Part of a small language model's weights.
Size: 2 heads of 32, MLP 256 GELU.
Each number is 200 + 20 x the weight over its row's rms, rounded and kept within 0 to 999. Layers, rows and columns count from 0. The size before them is the row's rms in percent of the matrix's.

# layer 4 MLP down (transposed), 256x64, rms 0.248, rows 25-79, columns 0-63
100,179,177,188,196,233,203,185,199,193,174,181,220,202,204,193,182,199,208,186,174,184,184,226,250,168,175,172,218,166,224,191,202,230,189,200,166,213,197,200,228,208,187,182,178,176,209,196,210,238,218,205,222,161,223,208,211,201,213,211,198,249,193,198,191
083,197,196,196,192,200,169,194,220,210,210,222,187,190,204,193,187,221,214,166,183,216,239,182,183,192,234,207,193,212,177,174,195,164,230,169,197,159,208,189,208,167,206,256,205,208,214,186,197,187,198,223,204,209,185,169,198,189,200,244,178,195,202,225,226
095,189,199,186,205,207,174,210,197,177,247,193,216,210,223,203,181,188,185,191,172,219,190,209,210,209,240,185,191,204,175,216,193,209,164,203,169,192,243,247,182,200,180,193,189,180,221,199,167,187,176,215,180,231,173,186,205,194,208,213,180,204,198,241,225
129,216,196,202,214,187,161,212,210,190,195,207,204,195,228,232,204,201,194,217,173,167,237,177,164,199,231,218,222,187,159,206,204,192,185,245,190,186,221,200,198,194,209,171,228,202,187,169,204,198,222,174,203,227,194,183,218,229,197,184,225,184,165,210,180
086,219,184,213,195,184,208,182,179,187,165,176,207,182,190,242,187,225,225,169,211,174,194,216,162,200,206,196,204,205,250,215,168,190,226,192,181,199,173,197,205,191,217,216,181,168,211,200,204,192,182,214,213,225,160,188,196,220,240,198,223,201,196,225,217
084,233,227,208,184,199,193,196,175,189,195,224,194,228,219,201,188,181,206,200,188,156,127,197,232,220,233,197,226,215,224,203,196,197,223,208,187,228,178,168,179,200,221,198,189,180,192,216,177,207,193,189,210,190,204,214,183,202,203,191,187,196,242,177,193
106,164,190,175,201,193,162,183,212,231,179,210,207,231,176,184,196,220,213,202,208,199,218,214,157,177,200,189,201,197,189,214,212,202,193,220,189,176,200,220,206,183,193,249,182,204,211,193,230,166,195,225,208,171,204,197,199,199,205,261,206,189,164,225,200
113,214,168,187,188,205,165,203,189,182,207,242,202,187,197,184,220,241,198,217,204,158,201,208,207,203,224,235,197,191,227,175,195,172,209,212,188,204,212,148,219,181,160,198,201,174,219,240,198,183,197,221,241,193,209,191,196,207,214,183,208,207,195,201,186
122,208,236,186,176,210,198,175,211,177,184,186,202,181,215,195,240,207,193,175,228,188,181,202,205,204,201,177,187,174,199,214,239,175,183,210,227,228,203,169,176,228,211,224,169,170,207,208,199,173,191,228,182,238,189,205,174,215,219,190,233,211,215,204,180
111,164,238,205,159,189,228,199,218,169,201,212,178,176,183,197,239,214,213,204,199,185,205,191,200,231,218,213,204,192,189,173,252,200,212,180,183,170,187,204,184,188,207,185,211,202,229,194,174,196,208,228,186,194,240,200,211,234,214,197,177,189,170,187,212
082,185,172,166,171,160,218,207,204,204,186,193,214,164,169,202,204,173,212,208,198,203,193,181,262,220,182,215,206,208,229,180,193,209,213,191,182,199,192,209,190,200,197,215,189,223,201,215,202,195,206,228,176,214,197,229,181,206,190,264,212,209,179,225,193
092,157,204,188,204,215,180,222,187,195,180,211,222,201,210,198,201,199,202,224,145,192,232,210,164,184,239,181,197,193,178,172,182,182,206,211,201,216,221,187,194,229,173,210,205,200,227,227,184,189,220,202,220,209,206,156,186,186,208,237,196,207,220,231,213
079,202,215,253,194,204,187,182,179,200,221,212,238,236,204,196,191,217,194,182,199,176,197,222,181,193,200,171,206,212,215,214,195,190,196,234,220,208,194,179,205,189,232,197,190,192,218,250,161,197,169,173,201,174,217,183,219,205,206,189,167,235,210,177,186
128,223,199,196,192,236,174,194,200,197,149,186,213,177,206,181,226,216,214,187,241,169,201,194,188,199,196,239,185,198,211,156,212,201,216,181,192,224,187,190,227,191,196,187,189,213,178,196,195,232,246,195,186,191,220,193,211,198,221,224,201,221,192,222,160
093,258,173,210,220,192,206,197,223,197,200,227,199,192,149,198,216,201,175,174,248,176,216,177,212,178,175,170,184,194,194,217,182,209,210,220,233,203,198,217,177,173,196,214,235,200,201,197,225,228,205,186,177,207,183,204,187,185,183,200,226,194,202,205,199
101,182,159,209,186,217,194,206,218,187,229,148,233,178,183,240,173,211,216,234,194,208,211,194,197,180,200,235,181,201,206,206,225,203,209,204,155,174,201,170,229,190,232,195,197,201,205,206,216,182,192,177,174,226,211,205,205,181,193,217,191,219,219,210,191
104,232,183,216,204,215,190,162,203,182,181,229,189,233,199,156,188,181,190,202,201,202,206,222,196,215,234,165,238,201,173,198,214,213,197,211,173,194,200,170,236,197,200,196,230,185,221,209,174,215,201,192,191,169,231,221,208,192,178,172,204,224,190,220,176
087,170,196,168,230,179,193,197,174,166,206,206,198,197,229,183,189,206,198,207,194,192,193,211,208,175,257,249,196,216,204,199,240,148,178,191,217,199,209,215,193,207,192,217,197,198,200,190,184,183,189,185,213,204,195,200,232,214,180,215,244,196,178,212,220
090,183,180,204,197,195,205,200,223,200,220,199,222,200,152,207,215,169,199,196,155,162,181,167,176,174,216,191,218,216,207,218,185,186,198,210,171,232,214,185,202,182,215,226,207,179,230,224,200,210,215,181,215,228,193,193,208,186,174,236,202,210,233,166,209
106,230,192,216,200,166,201,187,183,184,236,161,206,192,195,181,192,175,200,217,212,185,203,216,208,176,178,207,203,192,171,183,209,204,207,198,217,187,195,188,209,251,190,140,212,198,191,209,210,265,195,198,203,191,232,194,226,200,208,184,200,201,230,180,194
102,191,184,210,186,194,174,182,213,220,204,195,204,176,170,226,214,217,213,178,247,194,237,214,198,198,209,191,199,195,207,272,175,202,203,189,171,202,208,199,169,172,182,171,214,201,179,208,220,187,202,172,203,191,181,224,209,181,193,223,226,201,231,193,220
084,186,204,187,150,156,180,181,215,204,177,207,191,183,198,201,187,213,223,216,178,213,228,204,191,207,194,210,199,208,195,180,212,205,164,226,221,222,176,191,227,191,195,184,177,179,241,203,242,200,203,210,248,189,204,164,207,215,227,190,192,211,215,224,183
079,246,198,195,208,178,165,186,200,199,198,204,163,166,216,225,201,202,185,235,210,215,195,222,236,202,183,236,196,212,223,198,189,208,192,195,190,199,204,213,150,215,185,212,229,226,180,188,199,197,213,204,192,187,156,244,212,216,192,219,191,166,213,197,202
113,163,205,201,172,192,200,199,219,231,201,211,167,225,218,195,192,222,166,155,203,235,201,212,172,221,215,202,190,216,197,181,208,226,193,228,165,199,188,206,219,207,158,203,210,189,244,205,201,196,206,198,215,206,162,161,185,186,208,221,185,217,218,211,202
091,185,208,210,204,164,202,197,191,157,200,208,197,204,211,188,201,212,202,197,171,216,199,162,212,207,205,232,167,221,202,198,190,189,225,215,195,205,231,204,173,192,211,248,228,186,198,193,195,201,188,248,195,212,188,220,185,190,214,206,170,154,205,159,237
093,196,206,188,176,185,219,207,227,191,223,196,211,235,218,156,139,220,209,178,191,207,215,213,174,180,184,209,195,189,181,190,217,213,201,225,204,206,221,171,240,198,219,230,180,192,199,178,219,228,194,189,195,190,164,160,208,200,179,206,212,219,192,213,182
125,197,198,222,193,195,187,210,205,223,200,197,232,181,211,206,207,185,202,187,187,239,227,217,185,202,192,214,181,204,181,164,204,210,208,208,189,207,186,240,167,174,239,227,216,174,212,182,197,198,215,233,200,232,156,213,147,190,204,193,182,207,222,187,169
091,220,202,174,197,193,202,230,185,245,235,158,193,244,194,199,168,200,195,154,193,175,219,193,198,202,204,192,180,178,199,201,202,215,205,229,194,181,192,214,204,184,222,203,191,185,199,177,218,217,202,185,224,198,177,153,233,197,202,199,211,214,208,230,234
087,229,207,194,154,194,231,207,206,206,199,197,182,181,199,193,192,185,187,172,186,192,182,182,253,244,179,217,189,232,201,183,185,212,202,221,208,221,165,207,209,196,211,244,218,164,196,176,204,196,230,217,196,169,219,211,193,196,174,208,193,197,225,174,201
094,221,197,212,217,209,211,194,223,171,205,197,183,225,195,187,190,170,224,177,203,202,167,214,216,187,197,213,187,187,174,161,217,211,173,219,236,191,208,235,215,151,185,193,216,211,220,221,175,225,219,209,171,181,203,235,209,176,216,185,174,207,182,200,229
093,162,189,182,223,184,186,217,228,190,221,223,195,186,170,213,213,205,197,208,203,216,204,207,172,207,194,194,207,211,194,225,218,202,181,193,202,202,241,187,214,178,203,191,203,232,144,229,188,199,173,212,205,196,206,180,203,181,220,218,229,156,169,243,178
100,189,210,226,182,191,175,202,211,212,184,210,192,185,241,160,205,185,198,196,219,183,202,207,204,224,215,182,187,207,195,219,158,201,190,254,253,205,176,179,185,191,221,187,191,174,201,228,207,187,197,218,220,225,228,228,167,197,209,202,187,189,219,179,178
102,216,163,214,198,238,201,234,196,199,184,204,179,183,185,167,236,198,200,203,213,186,207,190,211,202,183,204,205,159,214,250,202,196,181,196,201,208,206,211,175,207,215,163,195,219,239,145,191,167,182,213,226,198,204,188,198,214,186,221,200,211,210,178,219
121,162,210,207,201,236,215,187,207,221,211,189,202,226,177,191,226,176,204,180,172,174,216,159,185,196,224,203,213,174,219,238,200,234,227,191,184,219,204,223,191,200,224,212,182,204,192,221,183,204,208,173,210,177,168,191,187,186,223,188,166,178,193,199,237
095,179,162,209,197,185,194,211,218,239,190,222,197,236,232,123,181,208,197,209,184,217,211,193,170,214,216,181,221,198,207,206,210,218,230,197,204,216,208,229,198,215,204,184,167,215,199,202,203,211,183,196,165,216,180,178,193,201,232,185,197,177,194,195,204
126,204,187,226,196,173,187,204,193,211,213,185,210,231,191,190,235,185,228,206,184,180,180,168,219,214,193,194,209,200,212,198,211,198,236,223,187,232,215,171,210,204,238,177,205,215,198,201,163,212,187,168,146,180,233,210,182,188,180,185,217,202,228,193,172
118,197,198,188,209,209,193,197,166,229,216,181,194,215,197,202,189,230,173,209,157,222,236,187,183,209,166,229,197,200,195,180,220,206,213,197,202,184,191,240,211,227,218,206,166,210,207,174,204,192,210,215,217,170,180,195,220,229,217,157,155,185,190,208,217
090,252,214,215,215,218,174,216,170,210,219,207,186,211,222,209,185,214,148,189,186,195,189,182,177,183,219,208,215,208,181,188,201,205,164,223,185,219,219,204,198,203,189,171,198,189,229,192,207,184,207,204,198,224,189,256,198,217,165,170,199,205,213,168,211
079,170,197,188,205,186,178,186,169,186,206,189,181,216,219,217,197,247,235,211,180,215,209,205,200,185,248,203,198,198,179,196,222,169,205,176,185,165,221,177,241,202,184,222,197,177,209,197,205,202,203,205,235,216,204,162,236,203,189,188,193,224,175,219,200
088,193,189,210,210,208,227,229,223,236,180,199,184,161,184,196,203,190,173,183,249,179,205,174,206,206,192,174,190,215,214,215,213,221,194,213,180,204,164,196,189,191,214,191,205,219,192,202,173,227,239,202,203,143,236,230,197,190,219,180,199,193,200,183,206
129,217,162,200,181,184,222,205,246,213,206,210,221,205,208,168,190,176,188,229,191,228,180,186,228,207,184,194,213,183,215,169,205,216,207,204,180,195,218,207,222,179,195,204,208,203,239,185,179,192,177,212,177,238,210,195,164,157,194,191,233,214,176,221,185
087,209,188,230,200,197,195,200,215,175,214,219,218,231,214,187,210,217,198,201,198,207,205,191,213,220,191,187,193,181,170,220,215,191,201,197,214,179,190,193,182,210,210,206,184,207,148,203,207,215,169,190,217,207,146,189,227,172,173,209,193,218,233,136,232
101,209,165,209,177,229,198,196,172,192,186,210,235,235,201,157,181,202,232,219,185,176,186,188,173,198,195,201,180,214,216,182,189,217,195,234,233,197,195,176,228,219,233,200,211,181,214,212,150,201,177,201,189,214,201,215,227,182,190,192,221,183,220,201,191
073,191,185,209,217,239,250,173,183,198,174,220,179,182,206,161,217,196,212,158,199,203,168,216,237,191,226,218,175,229,192,196,201,201,213,199,218,193,183,222,174,227,198,190,188,193,212,198,182,224,202,182,177,169,200,210,218,189,204,197,181,223,225,170,210
099,167,198,185,181,216,173,153,192,200,217,189,222,191,198,163,206,216,225,190,225,207,207,195,158,223,245,179,226,213,212,209,184,185,219,193,218,188,192,206,216,218,203,163,183,185,198,192,202,213,205,205,198,240,205,173,191,221,233,192,193,226,205,224,168
079,229,182,198,199,210,236,221,184,201,218,196,187,177,192,193,195,192,209,209,201,186,155,214,230,208,190,233,175,221,211,183,191,243,192,187,198,226,208,205,176,174,196,205,214,189,187,185,171,220,233,202,194,195,220,249,176,170,215,221,176,174,215,172,183
104,205,227,209,204,203,190,211,208,194,221,178,179,239,208,239,211,213,192,194,197,172,216,234,163,188,196,143,174,196,207,191,203,195,215,216,199,210,173,189,209,230,176,188,211,206,199,188,231,228,222,176,230,170,161,178,203,218,220,192,182,206,216,190,186
107,188,195,209,207,214,214,206,230,203,197,193,186,184,177,214,198,231,194,238,174,193,163,202,179,215,180,188,205,232,196,193,208,208,224,189,206,168,124,186,210,188,191,204,199,212,184,212,199,203,218,227,236,195,201,200,178,214,212,185,171,224,218,240,182
129,209,221,179,214,213,218,183,204,178,201,198,186,176,202,171,196,184,219,164,209,217,207,197,216,216,238,190,222,205,198,207,223,209,198,172,175,175,221,258,207,215,212,176,159,207,216,191,215,196,201,198,139,217,204,182,202,190,196,187,210,183,189,214,239
153,199,180,245,214,185,187,201,182,205,192,203,232,205,241,177,215,192,196,197,231,173,204,171,231,219,213,184,193,179,182,224,205,180,199,197,187,212,213,247,194,182,201,175,224,208,209,228,198,222,226,192,170,182,189,176,179,212,160,191,187,213,166,204,223
108,225,213,167,190,214,210,214,171,228,165,203,201,210,209,187,232,175,185,203,238,162,198,224,195,214,209,200,217,181,151,232,201,215,197,195,187,224,188,206,220,200,228,168,201,209,210,188,199,206,197,175,182,160,183,198,185,242,169,209,188,201,201,218,206
086,150,195,176,196,203,187,188,199,206,197,219,251,215,188,197,188,195,184,220,202,207,215,242,197,203,222,208,180,208,188,198,219,143,202,229,198,186,215,196,191,211,173,213,222,202,225,182,226,191,226,187,214,206,163,179,215,221,186,182,173,206,214,206,234
091,225,174,210,176,219,255,194,215,187,213,168,225,206,186,195,153,184,180,216,173,206,167,189,201,192,215,206,194,200,185,215,203,184,194,179,185,196,181,201,180,214,209,219,248,209,219,214,205,233,211,210,173,243,196,200,223,194,170,184,192,205,226,190,195
089,207,208,241,207,216,202,179,187,177,212,222,196,219,204,195,206,213,199,238,210,189,174,224,208,195,216,220,194,197,181,200,212,188,207,205,206,190,198,136,209,177,201,167,187,179,178,199,168,229,185,190,224,208,180,180,212,171,234,219,233,230,179,193,171
091,170,198,189,205,208,224,217,218,212,203,207,211,206,207,205,176,186,197,155,160,205,250,216,192,202,181,191,202,186,180,206,205,214,200,188,229,211,207,226,212,194,142,191,190,177,221,224,242,168,197,219,199,194,186,206,164,188,180,230,198,202,227,183,206
# layer 4 MLP up, 256x64, rms 0.188, rows 26-79, columns 0-63
097,219,216,205,177,249,189,167,172,226,167,213,208,199,186,213,219,187,203,208,179,180,205,222,203,214,181,176,208,154,220,218,198,198,192,160,238,183,181,243,185,237,197,207,212,218,200,208,203,176,200,174,205,194,215,202,185,189,198,186,220,210,234,205,187
104,218,187,239,191,199,202,174,191,155,164,193,198,189,213,195,235,201,207,231,219,181,220,193,192,199,226,184,202,162,213,255,184,214,222,184,213,207,187,192,222,225,210,192,226,207,187,176,188,184,176,212,241,202,205,214,199,214,216,202,162,190,198,182,181
105,162,219,214,192,214,202,174,153,199,185,171,203,221,212,198,208,243,185,194,200,218,208,155,223,177,201,237,192,200,168,232,188,202,225,194,190,203,207,196,238,197,187,195,234,197,193,215,200,190,160,231,194,223,195,186,206,205,200,213,168,193,178,220,199
099,198,163,207,214,165,208,203,205,260,204,190,200,200,172,190,230,224,191,211,181,203,199,223,197,151,171,187,175,209,190,198,204,184,221,190,206,197,202,211,208,196,191,158,217,189,227,211,210,164,212,224,193,214,182,196,199,158,188,199,233,224,224,205,217
088,203,183,207,175,186,246,219,206,213,180,193,234,206,181,214,205,189,220,218,181,174,191,189,225,214,184,194,179,189,184,179,188,208,193,189,219,215,232,220,140,242,225,197,241,196,186,208,184,227,195,233,174,211,200,196,190,194,177,223,182,206,204,194,213
117,200,184,205,190,229,196,212,206,231,177,173,195,221,216,189,200,186,215,225,158,187,234,185,192,206,199,239,200,166,221,218,187,180,274,164,215,176,177,216,204,182,210,196,223,211,183,191,208,203,179,185,182,224,197,213,213,204,201,176,195,197,199,194,192
114,209,236,248,215,203,195,217,163,226,203,181,172,212,206,237,210,193,159,193,212,217,188,180,205,199,201,183,186,176,213,197,193,204,239,196,188,223,196,189,179,194,193,230,229,211,230,186,194,214,201,161,215,201,164,197,180,180,243,184,189,186,195,194,201
133,189,176,212,194,195,185,214,189,173,229,176,184,175,201,224,205,204,150,189,188,170,227,190,170,209,209,168,203,184,205,215,206,224,203,191,198,228,204,200,181,246,203,206,202,199,175,195,222,183,179,207,241,206,252,189,208,211,222,227,186,165,202,215,199
108,189,182,189,185,180,175,219,188,223,180,200,174,205,183,233,204,197,213,185,180,209,188,174,204,190,219,154,192,202,194,205,186,201,218,186,213,210,181,214,201,204,217,207,172,231,195,243,230,192,201,187,200,182,233,215,201,241,209,202,232,190,192,242,145
094,235,230,213,236,218,177,203,182,177,206,198,208,231,233,176,218,200,178,185,194,174,229,204,192,200,227,194,196,205,198,192,201,222,176,198,209,196,173,200,190,215,200,200,178,159,191,223,240,183,191,185,217,173,185,191,224,213,250,181,163,215,217,198,189
099,228,218,202,232,234,168,186,219,207,197,193,256,193,203,174,196,173,223,215,181,171,230,213,217,191,177,203,215,186,212,179,203,177,177,216,184,203,199,215,153,251,216,195,202,197,182,202,217,177,187,193,182,196,186,199,193,221,191,211,194,219,201,192,169
083,200,190,187,195,194,219,177,198,215,225,166,176,169,213,218,183,206,184,207,190,226,209,200,208,213,203,192,211,223,182,191,188,182,238,174,180,189,195,206,224,254,193,213,237,168,198,186,192,152,239,219,171,216,205,204,193,185,184,221,181,228,219,194,190
116,194,173,196,186,168,230,200,177,200,152,215,194,168,197,192,216,205,212,199,238,197,166,191,234,200,207,209,208,170,214,197,196,235,213,205,186,194,197,221,224,179,207,198,195,169,204,196,192,238,259,210,173,191,206,204,196,191,219,189,189,212,158,204,188
093,187,160,209,209,185,204,200,179,213,171,209,248,200,193,230,232,178,195,213,214,194,213,217,243,157,214,211,209,197,199,203,210,202,188,219,171,232,204,203,213,180,179,194,207,184,181,179,235,205,181,162,174,201,167,211,182,203,179,188,229,214,181,201,190
103,205,217,203,249,196,231,195,202,212,239,160,214,227,176,210,229,191,190,167,200,192,214,211,189,159,175,195,188,192,201,190,223,169,182,205,188,215,199,193,174,205,202,205,207,184,251,222,211,191,195,175,183,194,188,206,188,210,236,156,214,213,204,212,197
102,220,219,221,188,195,222,218,211,190,192,196,216,174,215,172,231,177,193,174,191,182,211,190,228,169,204,240,191,172,199,217,221,149,211,179,185,205,200,202,181,202,178,223,214,186,221,147,201,235,215,185,200,193,167,197,186,194,232,217,214,201,207,208,216
092,182,195,204,187,169,213,215,222,205,241,185,214,207,185,220,193,184,178,189,214,234,223,184,189,197,187,173,203,202,203,169,190,182,166,202,218,200,216,166,179,227,204,221,191,208,182,208,227,207,234,197,200,170,182,162,227,235,215,194,206,244,205,185,172
094,202,191,218,259,189,207,203,222,223,185,207,215,201,208,191,216,174,195,184,219,175,224,203,224,192,206,201,196,187,175,199,199,177,182,217,196,209,208,227,171,174,160,187,214,166,197,216,213,251,238,187,156,187,206,216,200,193,201,209,230,191,174,194,194
097,174,201,198,219,178,207,206,182,192,216,196,215,139,197,190,182,200,200,231,214,179,230,195,227,202,221,193,212,190,173,171,225,222,225,181,221,225,189,197,164,198,204,215,246,168,196,200,191,205,217,193,212,187,193,190,193,209,201,194,227,152,179,176,192
118,197,226,180,177,180,181,213,215,236,224,189,184,238,167,218,211,224,214,207,170,191,203,193,189,224,142,180,200,200,193,200,172,195,224,214,201,232,225,198,174,197,219,195,184,202,232,211,225,197,221,207,184,171,202,175,198,166,210,219,193,191,208,230,195
105,168,215,185,183,202,233,210,164,215,234,222,196,200,192,260,159,229,174,220,184,218,199,209,208,229,200,203,215,207,191,194,208,217,171,202,171,221,188,181,180,226,187,220,203,199,218,205,179,217,227,192,190,185,214,183,190,169,198,190,195,167,201,200,177
088,213,240,200,207,195,224,227,217,209,215,186,219,198,165,233,204,218,232,206,156,209,195,222,203,161,210,198,206,171,194,232,182,203,217,185,173,178,206,203,189,204,238,210,194,185,204,190,226,207,152,181,186,176,213,214,207,165,191,184,176,221,205,190,188
130,195,207,203,200,213,203,186,184,216,219,232,210,185,206,230,179,235,192,186,165,182,201,185,221,220,201,216,211,183,225,193,194,182,214,169,207,196,200,204,207,175,159,228,208,163,196,261,203,195,240,157,199,199,214,215,215,187,197,189,180,165,202,205,190
105,180,187,218,204,169,231,192,192,224,213,189,192,164,186,211,211,203,203,215,203,195,195,206,194,194,180,160,192,181,203,221,205,236,189,217,198,218,171,209,193,183,209,143,218,203,181,227,209,216,207,231,215,203,227,197,172,163,163,231,186,230,211,221,188
108,196,176,188,191,176,156,214,213,171,200,214,201,191,227,211,195,179,219,199,160,220,220,168,211,207,236,192,188,181,219,191,175,222,205,163,188,197,246,205,173,236,189,184,211,207,162,202,217,194,168,211,190,200,205,193,237,219,199,208,218,202,210,223,208
118,223,200,232,192,212,204,191,189,182,202,184,191,205,185,164,191,185,216,198,186,210,225,158,218,179,191,214,174,175,195,189,190,246,197,177,199,218,202,208,200,190,186,220,215,232,235,162,180,216,211,225,190,172,203,181,224,173,232,197,233,216,206,180,233
096,195,197,242,211,219,223,168,222,167,157,217,186,193,205,219,224,175,198,235,175,195,208,191,188,219,198,192,249,198,226,201,185,179,196,172,181,188,194,208,190,228,211,204,194,206,202,201,218,224,185,226,167,184,224,232,174,212,189,213,181,193,173,182,189
084,177,206,212,198,180,236,223,185,213,173,197,206,232,209,211,238,220,185,197,198,190,199,204,163,212,199,197,187,209,219,212,230,213,202,185,192,188,194,197,192,195,163,183,208,209,168,207,189,207,179,184,177,241,226,229,189,176,237,226,169,175,172,231,173
091,198,190,212,198,207,196,213,187,197,181,180,212,178,209,201,234,196,182,183,201,182,222,196,173,179,243,204,185,187,183,179,215,206,203,229,236,216,194,195,194,218,229,213,202,176,158,196,257,191,221,197,200,188,204,178,163,210,200,228,185,212,239,206,160
104,202,209,197,178,226,175,168,176,213,202,204,225,178,214,178,194,210,229,184,170,191,199,193,219,202,168,242,193,204,208,177,241,219,191,209,175,234,189,213,221,227,222,231,177,172,185,208,204,210,201,212,205,165,203,173,184,189,205,193,199,207,245,189,173
099,199,219,203,219,223,187,171,189,165,209,236,193,206,215,179,188,220,210,191,161,204,205,182,167,197,191,210,218,195,197,208,233,192,201,189,185,161,216,221,230,230,182,210,209,203,200,175,222,166,208,222,188,188,177,153,240,192,188,182,199,228,200,216,218
103,200,215,207,212,209,194,190,220,231,164,201,190,200,224,171,233,224,196,208,184,181,227,222,185,177,196,198,181,208,181,183,229,210,191,200,199,175,145,228,192,235,222,169,167,182,241,184,230,201,187,212,198,211,183,193,212,206,196,197,223,205,175,205,174
106,209,218,205,191,179,183,231,180,202,167,186,168,174,205,237,205,260,189,204,187,188,208,191,166,217,180,229,198,186,168,194,219,214,202,201,208,185,205,193,178,177,196,202,186,192,231,186,225,200,233,199,203,225,174,237,222,200,200,200,212,200,172,198,164
108,197,187,159,220,200,235,219,188,224,241,204,236,194,175,202,189,178,177,206,220,191,236,199,198,188,175,158,224,220,218,178,240,195,238,214,194,201,184,216,199,207,188,187,194,211,197,208,207,189,187,221,180,170,190,216,195,151,189,199,191,219,191,190,195
136,186,209,212,182,182,166,242,201,251,235,196,204,232,214,194,216,175,218,191,186,205,212,179,199,174,203,206,175,185,203,204,202,176,245,228,211,238,222,216,211,179,194,187,174,224,195,188,236,159,199,185,189,182,191,207,184,203,197,179,190,204,197,187,199
107,234,176,207,162,153,189,215,204,192,212,192,165,191,216,243,223,216,214,197,169,202,198,182,155,201,195,184,218,149,207,212,195,208,208,192,204,194,224,198,182,236,229,195,171,199,226,192,209,171,219,205,209,217,198,203,208,205,200,194,221,198,221,226,185
092,187,171,190,146,192,248,216,195,240,205,190,207,182,165,179,226,178,221,222,181,184,187,201,247,206,207,196,205,204,207,206,206,187,205,186,203,200,172,214,191,228,180,227,217,209,176,187,196,223,191,205,207,188,246,184,182,189,203,209,193,196,224,231,205
087,235,196,186,192,195,178,266,211,221,205,220,193,207,168,193,235,198,197,229,184,189,199,205,194,194,162,254,187,194,172,171,213,197,189,201,218,178,216,189,192,195,204,209,157,195,183,177,216,207,219,185,189,183,216,228,222,203,194,213,194,194,219,192,179
089,210,237,232,211,187,186,201,201,180,202,182,217,205,202,201,168,195,237,183,178,163,226,213,187,229,201,179,208,188,166,188,197,171,202,198,196,175,192,201,192,240,210,175,202,180,217,203,213,215,190,221,219,209,224,156,231,186,191,178,177,196,169,237,205
127,193,213,210,198,180,233,222,180,222,205,199,173,176,169,224,185,176,210,211,205,182,194,189,224,214,176,209,221,206,204,199,206,180,172,225,204,197,216,212,192,172,200,219,243,226,216,188,189,216,215,164,173,222,209,198,176,165,191,219,218,205,141,222,192
097,197,194,172,197,194,171,230,221,215,221,177,192,202,200,209,178,197,204,232,178,199,210,200,186,163,195,197,224,182,195,182,178,197,249,193,196,202,217,216,184,226,176,205,170,256,165,206,215,195,215,206,183,207,200,205,224,172,199,225,211,198,158,228,220
088,223,198,206,192,180,225,198,199,206,211,187,201,221,187,195,228,199,169,256,218,201,211,174,188,198,197,167,197,197,169,211,128,181,201,214,178,184,217,203,150,202,208,194,200,220,221,218,202,197,204,238,198,207,218,202,187,197,205,214,177,199,171,201,223
073,177,153,201,193,194,230,191,187,212,165,200,221,203,182,175,222,213,203,224,199,206,194,188,196,178,201,160,204,200,213,225,213,192,190,154,228,178,204,217,159,198,220,235,215,216,180,234,224,233,177,222,216,188,189,173,204,211,217,206,179,204,213,215,202
109,204,220,191,212,182,229,216,185,204,170,170,157,183,212,234,187,206,193,212,223,173,198,190,210,223,204,176,182,180,236,208,181,224,181,199,184,231,211,193,193,186,169,196,174,210,222,195,207,214,262,210,195,207,230,213,195,198,217,212,190,203,158,199,196
076,202,219,218,190,167,163,184,186,201,226,176,206,223,249,209,216,187,174,217,215,187,244,211,198,208,196,199,187,197,206,191,190,219,210,199,183,222,202,191,202,212,192,185,195,168,196,225,206,170,209,207,206,250,215,211,168,193,203,197,165,151,207,221,176
109,209,185,195,197,161,204,222,192,177,209,181,189,176,202,195,199,228,209,185,187,221,199,173,214,224,217,203,200,205,198,206,181,230,197,174,199,180,229,210,207,164,180,193,189,184,219,261,242,158,198,203,167,198,201,228,223,197,232,223,189,173,201,211,205
101,175,197,205,179,229,212,181,224,211,202,195,207,167,177,212,201,187,191,176,193,208,206,180,212,207,195,191,202,175,267,172,215,223,192,184,216,258,198,205,184,175,205,183,206,204,218,201,185,220,185,250,178,181,216,177,201,196,215,204,190,224,209,183,181
125,194,231,216,207,229,201,191,167,173,233,182,220,172,212,182,202,219,188,197,187,196,177,182,196,197,223,187,219,200,195,194,191,184,169,209,175,195,181,236,177,233,224,178,197,192,232,189,204,210,207,193,186,149,234,180,205,233,213,236,223,208,198,203,179
105,211,168,237,208,199,207,192,174,212,187,212,228,214,216,208,196,161,196,204,214,172,218,190,235,218,227,218,186,199,171,198,203,169,207,221,177,182,182,208,231,198,190,178,204,235,231,168,207,207,227,202,147,216,191,215,185,209,177,187,181,214,179,196,189
095,181,214,184,220,186,200,189,215,231,228,223,193,192,231,209,188,231,197,211,219,209,215,215,232,233,202,201,165,211,178,178,188,195,200,220,210,217,156,230,185,159,208,180,206,203,231,213,176,172,210,187,169,177,192,192,192,200,185,208,188,196,162,224,171
103,249,185,186,187,228,168,198,208,232,189,180,166,204,168,206,196,229,201,209,196,159,214,198,186,194,190,219,198,185,226,180,194,216,227,162,228,185,221,190,216,173,206,236,209,200,192,211,182,194,153,182,217,193,221,205,209,193,222,181,183,217,205,213,200
097,185,199,170,206,190,181,240,176,211,198,203,208,221,189,220,234,199,213,194,234,218,187,168,215,198,191,203,213,181,172,175,225,211,249,209,220,206,201,210,196,183,180,235,191,202,189,161,213,205,175,174,182,196,185,201,247,196,204,190,227,212,162,191,211
099,215,191,194,184,175,189,228,203,212,204,201,184,198,188,191,205,192,175,178,219,240,216,174,199,225,198,208,186,222,196,188,199,209,194,186,199,187,189,218,215,218,183,197,212,197,221,195,201,158,220,177,141,171,246,221,239,196,211,201,229,173,224,201,163
099,181,207,194,222,202,184,213,196,224,203,208,216,165,228,207,191,210,209,218,204,209,218,192,208,206,223,222,234,180,212,183,230,183,198,182,202,211,199,166,167,191,179,225,202,180,164,243,243,170,217,156,179,186,194,219,214,217,218,174,185,208,179,202,182